Weights of a small GPT-style language model, trained from scratch on English Wikipedia: 30.1M parameters.
Each number is 128 + 24 x the weight over its row's rms, rounded and kept within 0 to 255. Layers, rows and columns count from 0. Numbers have three digits each. The size before them is the row's rms in percent of the matrix's.

# layer 4 MLP down (transposed), 1024x384, rms 0.153, rows 366-459, columns 0-47
104:103144131123123135152099133134148077109128142091136167119153117147129080133088112130107113138107109141135154133131190141163146109130106115139140
107:101106127143132117157158167125165097129114136135147117133154098119136106099119156139116104098114106156073152095138162112111115077141096121150140
104:130113147154144171160133125119107125121094148127148102179148141147141105122132122140170106106144098142103117133123076162125126131151157143071104
103:107111130118126114105134128109127124105093142153101133105135131140127101158142137109139102112171098163128160134120143112111141140115162139135202
100:130141105145172114125089121128124132173095168119168131115057113116159099123112137098146132135118113119156142103146108112165168177143134135124147
106:080085135090116196121136136120131135130126120089078121189121118128171105139127135133108101164128141080074109108146132125129116119112110136116117
101:104113144150127140103132154128086132114157088107164170106136139146150114124109130117155129114118127133131133144143145115121135130157132127122140
101:140081167104092087092141143132178120162081139140071118132112165132120146153135123083133146190140116129130087134140106103102111106136106154181138
095:169108130164127075118162121154133123158143145113128160116159091136172107103106147114107158162164118175161089207120124085121099128149098116121177
094:129100079158139141150137149060106170155112143158090122135145150140134146126144136162097122161099098104109144123076132135111155097159105151101108
098:154144119148124117128119135170144100107128107131152119126147109135169127147147174138162157145123129118166163142165121130147126097137170111156109
099:118098150094116152177158095136149148144136151165139115174128118156111131079165102162106126182179092099122154131121113152109170120127093136123139
099:176113099123163151153119138129129110193122130144154144099110138125077106111101104136144099150157119112149088153153170101141183147141125123125132
100:138195067093135103125110142125116143097202097118133131177112113153138113080156115125104139129110122114108103135129097125105129085130147146161098
111:109134146133118138104134165109169122131154143116112112163152095115167113122131118147125132128100105143106090099137114133146093127173103093197096
095:164150149133148164148174139133125122189139090114085138139114101116116179194108132099132166118138120086125100122182110128122117148143120176133147
098:141150119095140100113117152115085102071174116102141115109083114113117134147166140088138092106139110141069087186106122159158110172138126128158128
095:125124093158152136140144125103108099128135125165126109166155119119140104129098136126131102129139079157127103142142145139148141149173119105146131
105:147124120163095108114133141119111134138125115117134127122100089140141131132132100114128125070174139114108159139125175115127133174136141116116128
107:115131095139130127124129113086130118130119099122109073121125118100080122096126126082143141073088130090104150087168118138141110118138107100153126
100:161110175099109151122106118109120119141113150115141114162115169104157111144083063115131128154179115131167093135172133126158132150131110111166148
111:163116127114126116125106089156130117148150131092157145091142140122148171122112127134149131129084165139164146097133097153130125099091127178102104
101:100113125144147121151137151072106118165153132154156113113159132153097124123144149113154110083107105165125141095142123167122106120104138122142148
107:117120117144101099126126139134133146163112122153107109121158121151110167179129179098148130093127110121143153124122121130116105138096092088173109
100:115155160123133146143127148113145154136134085136144128142134146133122118135185129118101149131115126128132084126154103106136120153097053154143080
095:123124155134102148103133099071140124097122064115164132139160158131136180136157144128142120134105155096175113124103103118134159094144170121126098
106:111178096067128139148131122140139126139095151156171125144123162108130165187121104159124125109139148167158139084088125133111104123118105142128151
103:104128147133137111110163132147116124122115134136079167081125148076130122136123108112105117112106093133159125125135134136132110104125129114095142
104:105157126160115145121099116107111118109067100151106126114133162150154149128114158102113128103090116173168133172123117129083122156114098140135103
100:167132141161136117121165136135141133149134116171140096151114128128137136133103147140155143121072120110096143152137111128128158123119134141113098
099:158100119132130106094102143135168122131110114083160192140141131150128130097140109101126130090127108143087118132086129142109142141102111126111158
096:081118128180134093110139115105131098115129153147140133139147106148127103112118148125128160096137112183094132148138096087096153102116157139138115
109:126122147158116125121142145128104134150147166091114132127116094118129083068126153107142145129109141120126101150112119118118131098164111165092136
091:115097094128101091127123139116099112185163134103139160160112141119144134130124148088138109112091131145117115126110143121173155165114131099120157
103:180151162138129138161143114118091147125097139091102162165135150157123118137107158158115153123151132127121098102162107157107095131170142137155157
102:132144165155126106111170135125108130077095078136118125111123118094109161101111114158136108136140118099143169130131118124089173121085155145110117
099:114163115123122102148118172130144153134148076133118161126114188130112166168116129144120136130149150163136089106128162133127139137134136127171149
098:097135132142106115153086142113092125119140148109128091141114109110126110107088115138086114131129136136143149112126149124145139108131144112084131
099:164107127112145104110128119115084109149134096141092088156151128108145144154118095180092126126129129146163178123176110143153125111151125127114122
096:143152102145093096147103105131141119122101099122137145125108143167108131122137152154126187134101137133138133100116127104141146121171151132169082
103:147120138148144116127126084137161142150099120128160108126158114099127138111128100120076105172157138122138121123144116151156129161158142122137096
094:120129116090121132099112144143139090141124102107120162122072100125145110134153158138110122162151166097114145128108128095113154129166159108122123
104:151089089096151136120095107108122125156149089127154089137142133125118104158135162120108143143165102117131128093132128152106148130145149130070141
100:111100092121098099181149137125108184075105121160134123103089093100148129138147098089127110148100129139160123148119066094138128161146114127151141
094:155104078118176141107105141107109135097184085094107125129095171160110152130122091162085148159143127126117139127112137122131133114132085133128157
096:100174124130146176166106105068137149162089142127115128186167125127125151132101086134108104097131134108120159139124179131152111136111098120113170
098:130122145117110138128078113129117147158127138154102187148101144130143135135108127181141105134118120114149110135100131125160123163132107155141111
102:121142163159147138142160102117132108111139141185157140115148168152112144123093108157130152144157133125128142124139128138149177105136143135112094
104:142146134177114096099131063182114078117148119154094170154122093133136118140145130125120163142144122168127080113161172127103140117140127104136173
100:126126120110111154115126114115156124065135143146210119116112106100126123115158113116134099140116116117110112152137141146130112109155150088101140
098:110117146093090100160190150134147130180146108139137145118136133138156103141157139151119126147140151133089182150106126158119105140130118144130104
099:110113131148086133141096128144105083149115120125126091178144111135110131146141130104152133108130149103167150159143110145137103114126129175137124
101:128131148161134130130132111157147157105158101136108109118115103139130156145155128108102131118143099138121098099098126105117177089136153160148176
101:113152176155112146101116157125129056142172152106147151093138135132155115179179129128152170105118082113108148112136093169126109103120097126106109
103:125104142100109154096102136148162128151174130098107159127141100129133145157135156131098142145125080153136120146129091145119098166146107151142146
103:154113137171132124133176107113121107151136126119121114131129131128145131137111178098090139147108085115109119113150147125125152060105138151150133
105:113112101161168120094148117182130082172117109103101092124118155130158138146119110137140179083098120121137121105151152126092104141146121094123123
098:151138136115135139131146079090119152095129119112104120132159123139161142141111098170118123118146125147109128145129123088101133114127160108134106
102:133115110103138101114104099088134112134111139141157092106169124097127095181135072147155098134132097170097114157119164122134083134107152165158121
101:130124139184137114147105158108135099153150117131109131127136141132134098111117149123131105128152095098143152138127139138178135080128123079133155
101:105153121129164139125132149140090142116143122123113106113140130114112151167124111073098108123129136128134087107113116164110128187150126116133143
084:187114163122135139128132110132150092147126127137123089158136143141094117144126089104088121125157156112140147098107104095116113086133140105113138
099:154129153108154101110177139121098144085140101123117106164088208098155130119121112148107108120090093114057106154151143161126108156093129091156153
091:156120140097156125140149123130179115128148140135106132093074160107123110140113154109139149131109101135103140153114110144135152166186124119128107
101:121149143133107139127130126086124144156104136116129136123150112146117172139099122132082107167157096146129146096153139173140125102126094148130146
101:097146127129139133091094147069113147165123128122096108127169076089115145152160164136138102199101064129122128136103123141159132120134131119143123
100:110100128107083081078110134151115118139127150090107142148122142100131088127128161147113151128156134085142159143134107152130127095120140092113101
107:125120146117117117127123169146132137120147182166165109067131139135103105143095116161103096091195131132111132146104140146130093128155115123147112
094:156148133131094127152147123173131143148116156112122137096127134115146104110142081148120100122188135055138107135129122133148120152195108090109150
098:129090116115138107090172169128156129161149078122132157110121157142110141102149131108113162116104124140110099118154210112122155155135142136145116
099:138115142111101127126120174126128146165112144087124138125132104120142096125115166110119142146168123134107103125138148097136140118109147146109125
099:096173127170098160116146158159120172111131132133116171108134144138134097114147148126071123113142137185113148093120114119136095083108158067095169
100:132128138110152082140118128204131130159134067125111086067155143155113146108102108109141129099127090119141143116146153145163122087131114132125071
098:144142135139147109136131144131136164130201179108115117128067116153143126127164124162111121113136150112112098118171148106129147104119123134129174
100:074146073154097160138108151172114118110131141130129118114126153143159116135141164144123124156115083114111132171118135130101102122120115118132093
095:157093133117138141084157162116094126108123155126138124101090107105169143093186130144139148080111151116133114121126105119131151121166162152119167
101:103171165133116143114151171111087115077128148100146146109140098129139119118102154158129118148185123132099142136124129132143124102129152088173132
102:106133171120134116142091170099121107109176125145121151113156140116145148125128112113111163167108128143134184143115153161132159105135099118144149
109:169154099113132112116176098127105124109179119113100121156145109129153130129110132183094117123171108109113117118190126148135118154140134126085092
104:130133162133153111120145146144137094151088109130166104155203151115120107133126097109129114146154131079085142141089154141117149131122120142159163
102:092178102144157131105119142121171125135156165140164125118119145154105113126108136128144169153087141140136111096134131126101127132082175127106131
099:100095129151099106148178137128169127148113108117158132167114123098142100151135154130162153075075123088146109109134141131164102095166124099090123
094:147157149154172152139099128109158146151145082115149064174138115144110136128155112127129106143137132173132103121171121144082165139155158115133157
101:129099136130131129114103111106096067160141158150105137102133134172097144141185118141189136101114137128161109162149112146088104146138119099115124
103:168132141134114131149138137096132167117161205098142131143119113122117076097105139134118127124152158156085113135098122162115147146113132127115136
103:144108106146113097120089126133142076081148090150172175117143101093142130086155148154120155146104113147149107115129114154109090145137111141113110
108:172119110144098138079122140159079140147140163149147137130091146125118109159109103133130126122131077147131109104103166106121128122123087143149120
101:117108154106145093136147161124111144140137158093136114165122175105173100173144130104144134096122095105124121135114128173104123116123119151151165
099:144126110172142148105142135083154134077125128154160115071118165093137102122108139144140155114113128134122110129153193156141108087130133164140144
106:120123182066094079087130128135121103148137114133108126122155140141138121087091121112147122114144165145113137151135146174154172121068167164129127
100:160167103126094109122112142119137142095111118132143123188132136110101135153135153086144158147124174100139170133116102092082132121125118129149136
092:155143136130110101130138111147133118135133099109067148155116121149116118111176135133121128160153098102124128149058087108126115093117107157142141
104:092134135137131073091119130168120171153147168125185106130124140133193117172126103116145081151118099170123141145119147170115079127135118129160099
097:153134123134108130138110169133081101145150128152078109145106103126106137151127142168132173163112135110137136113130113145156089131140112110137109
# layer 4 MLP gate, 1024x384, rms 0.172, rows 367-460, columns 0-47
098:128109152165142181134116108163088125098162142121118150125133105163154162142130138108093158140110099159173091158166093107166163147110162105094074
098:145130125112120154124126174101123112141161108101132097066090108151124163143130099118139182143139101112101125109115141092154121107108151131138135
095:137168124130112153138135120159097110126141124128154163161138133112161146109127087123128126104137121162134124082139123125142171088147129065153137
096:135142139124099149171135144133118174088136120131098153146173143137097115137147097143155159121112132134135200139193103098159122103115119103147161
100:165156171128086083201143111098127170151158120115145176110104131131097133121110130110137115143123126090137132149155164147116153116124127130166090
098:128156074129162153130154123096135125124120109127173162125123160097078119097120139110127136145123111155108147106133151121064102126148115074120111
100:128145126094112155120105165099144132088131142121150125123130133151144121103130098127127112099131131123153111136179160135170148116118123111143103
107:158094168134096123144140140147144144135107171084141163121148163088153145173125075110143126108119103106140111160156146101169155153118139103113068
097:130059159105109136146121144114117144134107120112127123129127087113169097085149152123133102097122114136138134170102122104113168106159129082131125
103:128138162139104108110141114131144142119148121131120110152138104129112116138105125097100132131116142125108122164102136151095105127137151052094167
097:149102142094104105112144098141118146127141140114144134138123130130159106076106082122122123115153110138066148121091124136120126145148150123082115
098:133105099144139141125115108155109090107121139108108130104076155125121093091135143145079122119128106134110134166103115160119108161115115169136118
096:118112097138119148119088115093134141126119117107156188121099090137149116130124139127110201127103113149138127092153129128153088083103115116171135
104:141127109130159139148087190119090119193115095185146146066133132142095098136095134137156088131128123110143118109118111152158115104129121119133115
092:128149135105152160111120138158109134123133133158131159105147090104133151171098130143126106134131124128134074137132116120125132164109141128137135
095:098124142138155113141117154176080141118145152112140131139167161102116154126128154118101100125101128135118146110142160119131083094132130128112167
101:177137122098124074112091128148158119115136117159139098093135117120089095122093126147101191123128110129092111151115136110122150153146126186172138
100:142194107151116138125134116106118090164172146134144091175164147142121158100135143119156131161123135117147127109128148128114122102159120176161155
096:103092077125119160108134107094088122144125127115126141133158140129135125107124122120149101112109117140122087148121107117114087117114105134142117
105:092149131140136150142132138184130130097152161167141128121096075096102090112168102103139124150110106168107133112107091129141097158158161131143114
110:157150143094114141138150097147136145143128118135134091146169149111116128157166099109128120104165120113154157125143155115108131114133130121140150
103:115118125135153122108165113163086102121090132167110106135093138118166149114101125125130125130144179152123110139101092115111102145120123119112094
100:112119134114114160136101097092124086113146114106104127165170133146131146139123109148149168130137080110127125106168144153125136140146138111099142
096:137129121102158135164096146146146130107112147125124125142131095111132121179133141117151109097092180133090125132134145150113173165109157117129134
091:104151167127103148128125160146092067127135122147160153152174143153138123144114134127115132153081111099117109150109149140147104124160113112132133
099:128113124077132090102089121132122152119107148112124116135141128096092140143111115171130096097117122147108133145079133113113134101103118110138130
090:138151124149182101136160109116098103144141125132125160132137124109090105158168134153117118147116195159084136172130127131123138064096136090138160
096:152180162110114132127139118163125101110145090176114094096125179136115113095101150127126132137130120101157122136161149073102144117114099132099171
099:144160137109163114115109129149102115137140086130086091153128141117071095116124158141142109104159160140156105129114150149141094167106155106119146
105:118136117119150177119140119126134166095172102086150107131154164160123135108084158124109093118112135093149127155110152133130151157121109077138091
102:115096105146139136116154138108155153101117098161190148134149144124110086131132112125122133077108129076107140174136165137063154096161084142128124
109:132132137133121169119125125129136106150167101076146142165125209150116136100130114136123159137132130104102117105096120130161117117123092117121120
108:147127164166138112091132106144104108131088149114144136173129180126063112127136121114140089129090110127111148150176110131155133147125116118139162
102:098109098116120150113094106173118103135080119154086159157156141129154083106120153146128162154142101135147165139121149174125142123128114129147160
114:072108096121118144086134144154117126120097059109151130165128152151105101111093103099132134131174122123145134142191137129143134121159135133153124
104:128139136097100111139180124152165111145143146172153137152100155153122153145130151115164150145165170134180103112128117133120177129147106105119110
099:131124101160147119111093066143135114112137136120112145104093140133111132164131114076095147101137127112138127118149122114130154123122167161132123
107:106118139120098112127131064138141128092177139157096132120155088150117115140126143141107149150104136121108070141126122149113145164142148104114157
089:129127136168117120149169143129142109152172096112134160123106112092139157161125125130104130173089147107160112110127103113156120101160131138138160
101:154111133141132130103153133142149132208127099130131101129164104104139142107165092119127170161116104125132172126173118153139137125129104105108106
105:128144140112113136159120143147075100072128140128128147125100137158140082141132159120099066116127137130154130123127145103135151115158134119094142
103:116157171119141145132111166108142155104156149120151130140114147141145143170127135107155138151105121134110145099170125073114105111146161093195106
093:117143101115166092127136127098118150088120133114126138119138108132094105168136129106108131117094122111111161142134135139132119145128114135154107
097:123129123145177130147149124116109102156098102185105155049081142182151140141107099160134127149138113131108111132104143116104120162091124134129084
093:153129140125109155104132156116114080095106135143160113108132108120135136138120164102139106105106144130111070143141149130149158144095093123139105
093:105142133163088154104112128090109130102123127164139141126161129090091164099155133167132105175137127124115096121089158108114148150148138098118110
098:172139077135143134148124118095092149122127123080121121145136117101132167130107119092117149147125141137170093151112129087142113154166077113120161
103:115120160120128148158156117125120141125138155128130085128124126197093123160158122102116164127110098108139150134138129133151102117119162115098129
095:123126141099151130077090140165099172138085147115106120158146120157124164152098164120139155146161137119131126125109133127048142136113169116145154
103:089140126133085174132139162116098088127083164152158139133090175113117128108125146091086174117141088120127115139097154105103093101096134128098159
093:118113131046163124183150168119092129158133129133166095118128083129104153150118123112137126089159112153103139136164119149127116116114126125169095
098:121136137153106116133079132108098115157090102102138118116133158132112101101119114148106173120147117118121163141100127116114104153179123091108128
097:145082095125122160114134129145142138127158071145172136141144098116077109101117152151150092148119122114135130176112112098154156115186131109135138
104:134167148157099144155123132141121178153083080128157098089149139154108130118132113079156108143179139093116170165134110118160135102118122121101111
096:112119094169090096113126146108121128169113121113133141111104118160176123114122116142109141135137105087152095137114080116140108163133118117126131
097:076107105098154070120114134114132126119101144166146109146114135111075140149116180147129144140115154085191108147134134113126142119157108166112113
107:151122139117122129106104110126097128157158159106130091116143148144150135119130084151144111134128131086138126159123124123135105129102114112113154
102:124108119080150163179143130141068143124074121143145125072094139112124100132131133165130118149151103159115171109131094135148128114103150106178166
107:152128106102132147089097145154095164096107120104080090131127133140164135128155130091157141152118126114105137127121136098123138133118122105125106
097:164136165153124152143102114161162135083134108122116100119154175113119125142087124132124097146085112117148107094156135154118145128129164122137147
107:147106172086145151124111137135132089103132111151151133149096113136131114156127132116102143114164150102138167160150132139112135135167098126141148
106:140130110101086152172097128110132103154134098184143110162127121121114161108126162133107135136143113114134135128158150118122144126124132095158123
097:106091115154164146124104139157119163091105138157183106134065098148132151119150118111106067088132088098138121158144099153103127162151138147165120
102:141120108103131095130111091114153112171115147146164141123124145132107096129145127130077117183116134099146127148107120109107096129145124128118168
097:130131141142150117182130139117143168119123134085138121147147128112157117179127081115099129072107112094119147138134148150089142106097134120117175
102:148147143159103143174160135134109142084125122089163069141160148145154183137127083120141107147113069156117121144159127106122123120129113138130126
103:080129152109128124140150099125096141140110158136162134122144115148152090122101137146123139134134124120177130159148164099109133097149146104091165
093:138101141157099132143192090080098119135157157138158105138160142112167136104151137106148142134121173126103110093116103157134128127115127077151143
110:138129116106072128111096128128102124118131137126121136136167136103106091098102131132139137100141082092111140152096120142115142113110155129162174
100:124124149143110158104081131165117120122134127104104077121141127131128116167091121129126143099112141199115109160069125150151133153152109100118128
102:132137083114084120158124111145178123163131143156067121143117150174106122125125118126153103166119118149157125143158151107133141113077155113151133
105:144120136101136136103151127170085166133120060118136110087158118124144113120108108153135135160189105140109132135135131149154151149130134101150133
096:130155131158118110125125110139177124135151121143165099144132147152145187184174115144105135105145085128074137091128141107131104105147086191124115
103:087136170123099112125128166152138086121134091162100138152128122083137164128109134125111166106084110069115107141128153126133114110103116157103154
089:091112128125112161145103088098123125118096156120103122137125087111104086133122102130086139099121091116161153091130145097160181135137141050118173
102:152115118129142122115128137134129091128163141082094162094132121114107113136158170135126130123101091142136125123160160131131128182140141155112142
096:130173119148129078091139165054140113165080123100127137129158145093143131146144157146146159138131146130104135125124116128113172086096134131133153
101:099138100093087168137178194142168100136140082115124144103093148156088158126151107148164114150143135116089116103109158118161143111105095149147171
101:114186164125126120127112167114147132126146135125149133123108150137086152119096143118143162170139148105105122145142103139121099183147168142150116
098:129107096153156110126158121067168133113102109111156118114089116144137114133094137128143124073165114145151144129167147096148120138115113113155114
104:121143128113106141097126106121112119083134137141131129091137155134105080134119136135132113134163112101093142131123129140123137160168119109173186
095:136105078103080129124153119147112107060138154119163136130140091122140099113109092113142129084134121111126126144184115148091197088131082144144098
092:120124130154138140107124152118033109134147117130140123088076148115168114135139159108119156124123127105138140099152116122089119084110118161151136
106:112134139132128106150158152118170104144118089134098124122143091153156164129174153141127092150111068098136124140150114128164143126116146160154108
099:125150142138094096137132112140130136088130138161146129096134129122156095136138095147115176115170113142126095136143160126108084105191152109142116
099:117124083120125167174115172098147103086189069158064134133111124142148147145128142161124147139156144096143115113131115155146153153152183132113121
094:086137117142087125113095120099157078089116128164175141132094137147115137134170138154124118101082130067137160135106092129126080151124154135124102
098:100146112135128110121154115103136105142141148140183143158133110156153158185145117145092129083128175119124131147100131126131087154156156091133097
100:143102088127110140144130110110147154149147114106128105111189134154158116106119090140159150106141139153077110120118093159133128110116139150091097
098:131158126085111133119104104091106122123135143129151123129110167157142098140087144119171130124158095096092150124109146158152119133158080076146128
102:126129160108145125132160093171111109122069094098123144098150126140121067114167144164165157152106107141137101155084099116109109139111103134134162
108:107148103158148159145117095158156091118142119138106119107157114063101107172119168147123133140132120131138113106145118126135147124161170142143106
105:146122126151136118166112135144104125122118127121158182131146095132108128157105117132106079129147113110139084148130134127125135121108137129122125
096:079118162168121112125115128113124128117129146119154150116139125142117158186126202109127152171125099139128135125133156074120152125131117100123130
# layer 4 MLP up, 1024x384, rms 0.174, rows 367-460, columns 0-47
101:144082090159182097145169110118151122103150135110124161098126099127169133150159144093142083130129109137143145113071161118174091137128140147112151
097:112126093143116164099096097112138118188108122121124111139169129099139125150147120106134131126130085166138164093124151127147122072131104145105165
092:088084120125113097126152129094141135127082194122116105154119157127152110109131118140126155156092106136129142168150122092097109144116085136103187
099:093121136140113103146159134137127113139146091153102122118139125228129099106088140153080106105112127082161099097137116116098144086111130105098128
098:113077113118118141108130121126130128119134115107154109145131186165150121141134125103103139113121130053114143150109109091120103121135155098090142
099:149115167144177160139151138092110132131130124164216131101130163090137151114129131107109120114125143154244110167133135140134163142138134158121131
104:131124144096137177137155120135153155147139152133116113142107153131114152149137130139065110101180152129100141125158108141138112146120145156146056
102:119109131115158184132146101126130140087148122135132133168124148143119097135139108120124151097129147114125185155146186152122121111090156131173086
096:120143156175132151154127154118130125129124123165178123103118117131147129137148125122150139137152079111129126082125176111118124104154104088141142
109:107159123116125129068182124094091139121134127150156137134128156152149091094111134102113129111158105159112100155115141160099146119110127109119119
091:127121106137118097166137158158126117173111169121138160132149123130150101137133104124077093168120160114120125156149155139097123150148159170123107
093:125111125108150144084152119115142134148101174181104156113129168106146102169114149086125102199120101161156106127168112089179116131122130137118097
106:148147125128128125110146161118138144097131128151149117160113095164153146131100189096136145143151096156149111136145088139135133093117097097177077
107:127086138167102094124100134109160116105142107153094116140115139154110122133152124164115139100130146115133116147148153120144126153101142098158097
095:167153112147134129130119130086127150143119143126116086108165118161135153115139139111110145090143128141170169188106144114131109070124134092106114
098:160106126046152158144132112119143141144128168084164119096060119131177146128126137121154127148127136128102101142101172090124136108164136073149110
105:143170100109126122137129128142117154119162160117075083161130139168108117152104139132146102148117107092068151105107146068127107153109113129110130
103:137121108126164140128076141117118100125171134149115079134160152162109141110131083110147142135154136150126125111102151066148102143150119118175102
102:080129137120143139115128092083102144140124149097136120113169139113144096113125120136154133097087126127064116132111095125127067140121097107114138
105:107171157084085085136101099115133104154116117084182095127088149160144137112079123164115102150169141167165141160101164100168161147115151103142138
102:083111171131145136135090110120168134132107126132098133099124148123159100141126138098119137166083080169135154117181099124108143124110094152106117
105:119106144083151109156111127119166148158146123152094154123110124160121074165117132140086093160126167164123119153142128150086113124136128173152109
096:153088131083103109135124101146112108149148148152109121138137149131142143202145111140124154113138118120119135109135131135140130138129096126165138
096:162146137127179133166135146114141133126158135110128112114139098154102102134152127148141166098132162147132144084130143124103134145108165148114116
092:096126137094091149170106098147134136135105130150115109144127108105108116117129180159103135120114170100131118112066139141128154160115166124129101
105:108133189150173122097121129142095161164126145137120096126147100075151133144066093131111183105144098127154125146106127101090119135168133186102144
096:111133140121111158122173104122125125122110119126132114125135139052171154120128197109120130107119142132176154097109097123151160167148092150119138
098:115099156192117134127171149118139141094098133134069150110195129106132130127114115155087146094126084096120120130150123120136140133097119101164113
104:174121156090117144107115169126114168142143153157164162147160101167131112132090098107135155121105154105202096143095115116155145130186121116126143
107:192153125154119113116132139117079128138149145145139137134094153127102095153090121096135157146154144106153153133143116124126112135096108147120151
099:129109158115132114124150139154079156121125115117117140149115127135140151138115175130183162120153153098133139125130131139146114100141103164191154
108:119131143170151189095113172120125136186144164121126126155146102071134095105106180125111107140130098123129133121104158123113097150154149138113118
110:132121116163172109106070100135151087149135120109119122105104143139072128152095128139152109072124135118077113114053101173157116152151132111156170
098:126106134124093101193117113120103109124116142110164121131162138124115107130135123143101143147163132121082152121147139093128142130124110096139139
113:160136126123115091134142122145129135112124094137163103120106138144123119102110115116109129118120114095125169127118122130161153101098104137126148
106:165163134114133137118101165118112101089115129123113148135096146150125148155170070071172113116193103101151129103150119200119129130168125107157138
098:162162135120148104123103147150079116104123122168131113165134119107100141097101135151167146113134174157135120054077146138140131163135109112161142
103:122183075112148121153120125145158110112139123146121116141135107086121097140170107138150122117117101146108118147118099164152169138140128116118126
091:106130130108116144163057109107106133120119089105143144157117086152132102114078120105113143174120132049144135118119134110158147130124133140122154
100:131122102141137153095097138136118083133128118146127108129146160079122136133180100138050126178159094163104154099159122102112141137168156136132163
107:125114128169091132149145120107154104201153149123145149134118153167147167086113102131120156134122121119095115181112133151112114163104131133147111
104:139148135119096146148156080100110097115126127152123114158095088160116108082170119143174135125130118127136138096139114148149117127152109124090114
093:153133110141134053164101112126147149155160138140100113131113129093116117141158119133157137068135093118127136130126165123078144171112122113138170
095:143122118113124150131112152100115094146161127137133097139130104140119100164121120104111092126137115071103126124102119117143117095116140138106118
098:123146158107149133110146145130188136146113170096137132108142134173133106131116136155130140185145129101149163090142150091147086141134130144152155
092:125145108123090114144130140141123088120100111162123118166096124177195121148146142106147125129117123078119120181182107146114159133106145151114129
097:144141123122112123094167108143146129151111150091106150144139165127146143123092092112109123140101150132164127083150166123119182138163094143087145
104:125146131124170124113169132175121106110130100119148121126073107125140110105146154108106111106168130127127106120143117128056137109148163140134131
096:181087165127186096159122107131114094118134128126157093131148120114118136156092138100115079140116120125129107148107045136122139125149134147081130
098:086133129084123134127114123101136127115092127145144125129143188124117111156151151126110086091123118153146136128109118125139131119112152121106131
093:117082115141115152204114120129105157100088068126160115133102158127175160175133087125129147115169115169123197167101093134133132108133170131147117
099:106109138131137095081097122117140151120076144124144124111104119112166135101107142113091132146152159105107094115127147089121135166107189147093095
093:152102190165150133132115105117165144135114156067140118107113151115141113089102178096166141152106154139143157117134098150129116138140137133123139
102:126105102100143121163100120167118112146142149129146117133097179109170124129122137180154153104119117157162133076066115138120145118104134137120109
102:122098113148125121144142094090160111136110094144141111109152121114130146134103134116110131152143115116125135106142129117155153083131087117109126
100:127100112107149120143135154083154122110110140151101176134120155144156164118112104151151124137167139171094133121143150098153112133143093089157140
100:119144175101082146170117116107132141124162147120165121110089137162095119120123167142164128146142155141135122129107105123144159142096149114113142
101:103122100154119101130125096078120153099145130121102114100163122152138128162169103131155114164148110170118091132125105121133115115102109115138142
103:106096134128161122140152134157141138153137091152140106072138132117107107114085134132116132097124086151126122117186104130133133130153111135167134
097:143174096148117141130123112127141123134144130074143187095172138126077141123130169144145136131162085138135136112116101138087128163135119122155110
107:118091156094137149100123177155127101110162165097149158123074097096141155116126183115136125115134120112146155119161116135119120152089107131164098
106:119101109108106111094157130096119106124150096147137124121166077157153111104106150152128109156178137119101133120087102118083158112091149133129138
102:107126153153181148127155139104111107132147147083095109148151108125090120143137129174127119156083097124103133136148137122111107118117115183127106
100:128136127132130155116126150120207134091119151074096140129089091136149113101113102120141151150086126110142144142126103107141123141126084154140183
096:105151149144125144108117158112138124115123129102117124148105077117138186141169143131153123097122095097090165150144099158120163123105152135120107
104:105112127106094129128122090171128135113137100153102114141094168169140143104096154142164166135132140142113132175140160139085126137142124103163127
110:186099166114128141109118077137146141122130112131157109130165157114101129132163180140077149069131089182133128140129138167146108128125088152103146
098:110170117098137109134099166163152126133104127140100164122111149173113135154153106133082093161124113099129137153189159102113121158161123154092118
103:172119166134107134139142151058164111100123117118102098122164096096153127165099139138114097104120115118126164101104104123100151105109149160161063
099:119118148100119095164124141135140107126092138136131138114129111149130172130147113158125132157121088101145103108129148170110143118107119131143116
106:107132129128121159093153131103094149098098143156146149094116122117131085117157145129120125166109131085108097131118157144164089133147130139101110
102:159141134097146120129080095104186132074153115144113130144112091128145131191149110109125135146114117159157132164107086135136148082146094121120129
101:096076123113125112131119133128139120091109083109120155121132128144120136127136133115106097116136109138117141115112115175138076103121131125152086
100:116124140168134150101154142109128153175134129105109152122179146087103141153144107107107111125141175132094152099122135096106138093162162142139133
093:150120130124134120090127132115149089138120127138136103146127130095119119117171158085170127106147135131159160115112108177169122124136134124101148
100:102121121112116154148154146129097178123104144137161148147101109131178157171118095143141114143182126141161140140126131112150119165103138108122147
097:092118136149143186142133148160101113169107151136120125156129148099174147105131140204176119112151152164118158108159149122093141097134162150098091
108:133131145063117158150125135102132124094100115127132171184102129121107116098135110150116130144152136095060160136122131153114153120121180129140095
101:139128139098120129114184130086148113112102123139145148119118127120106086121133135146104170103081095104123075185097145159130154113113133119112141
098:084163134150165133135138152126148135100140129132181080105143116172134126134101105107153150177155107135126122086136131165123100091134131150105128
105:109132099121131068144118147162152117101134185123089144102135125128162127161145109153130137134172136174115166131169134128115143120108129135133161
098:131115169137117162129120112119128165153155151082110148139131077125114095123084085146116107092105144152151158145177132141117122130143129158099123
097:139104121137170159124121082139175107156117163104110108151166097177127112186152110130157128136144147183127099137090136111126147183158107115114118
104:154172175120105134101137110121075117145112145155155119105161106156150192076076135136158137150132121170148180142079092140120132146132118140182118
098:125121091144130102150131160110126145131103103118096138121139119081109124096152146144102148119115117146126113119123084103119114139144104101114157
101:158088087154133086119142139148130147159151126131112176141126165122131124124100119144152150165149121116116114149118101112152129095106060107109127
093:174136151135170107095150129156111116097078148145144114141075132157142139096137172111102069106133130154094122151159154100116140120134165144111137
095:113108122108100097122115084186124144152134118115123119123142133121131091109126108149122109113108083098131122137103122153109169145103118109105125
106:142162131113088117083145135162165131169117115095168090108119110140129091106116126127156150122161137136139129115173133159134153142165090146124107
104:094126103146155156125144122125146156139171158151134170119130135086111151128129121136102106116153125101120097142115077075159111136162135129094148
105:150122094108124133129113148094155131134090139082133125123140111119154121127145151178127103134110104100122092111115154102132124143098118115121131
102:117144108111136131139101120127145164106121157166173170157164177083117138121132111146131102135103149150125157161151101122125120129127092145190090
105:110148119127125119127103146137128137111124150114098155130104124096159159141123101133079132168127104136114102156126155137101141120097121143131103
090:158126115138129141075178122167142084143125130128110070118110133098090126140119140153155119135126127147101132094126092114115114129107114149094126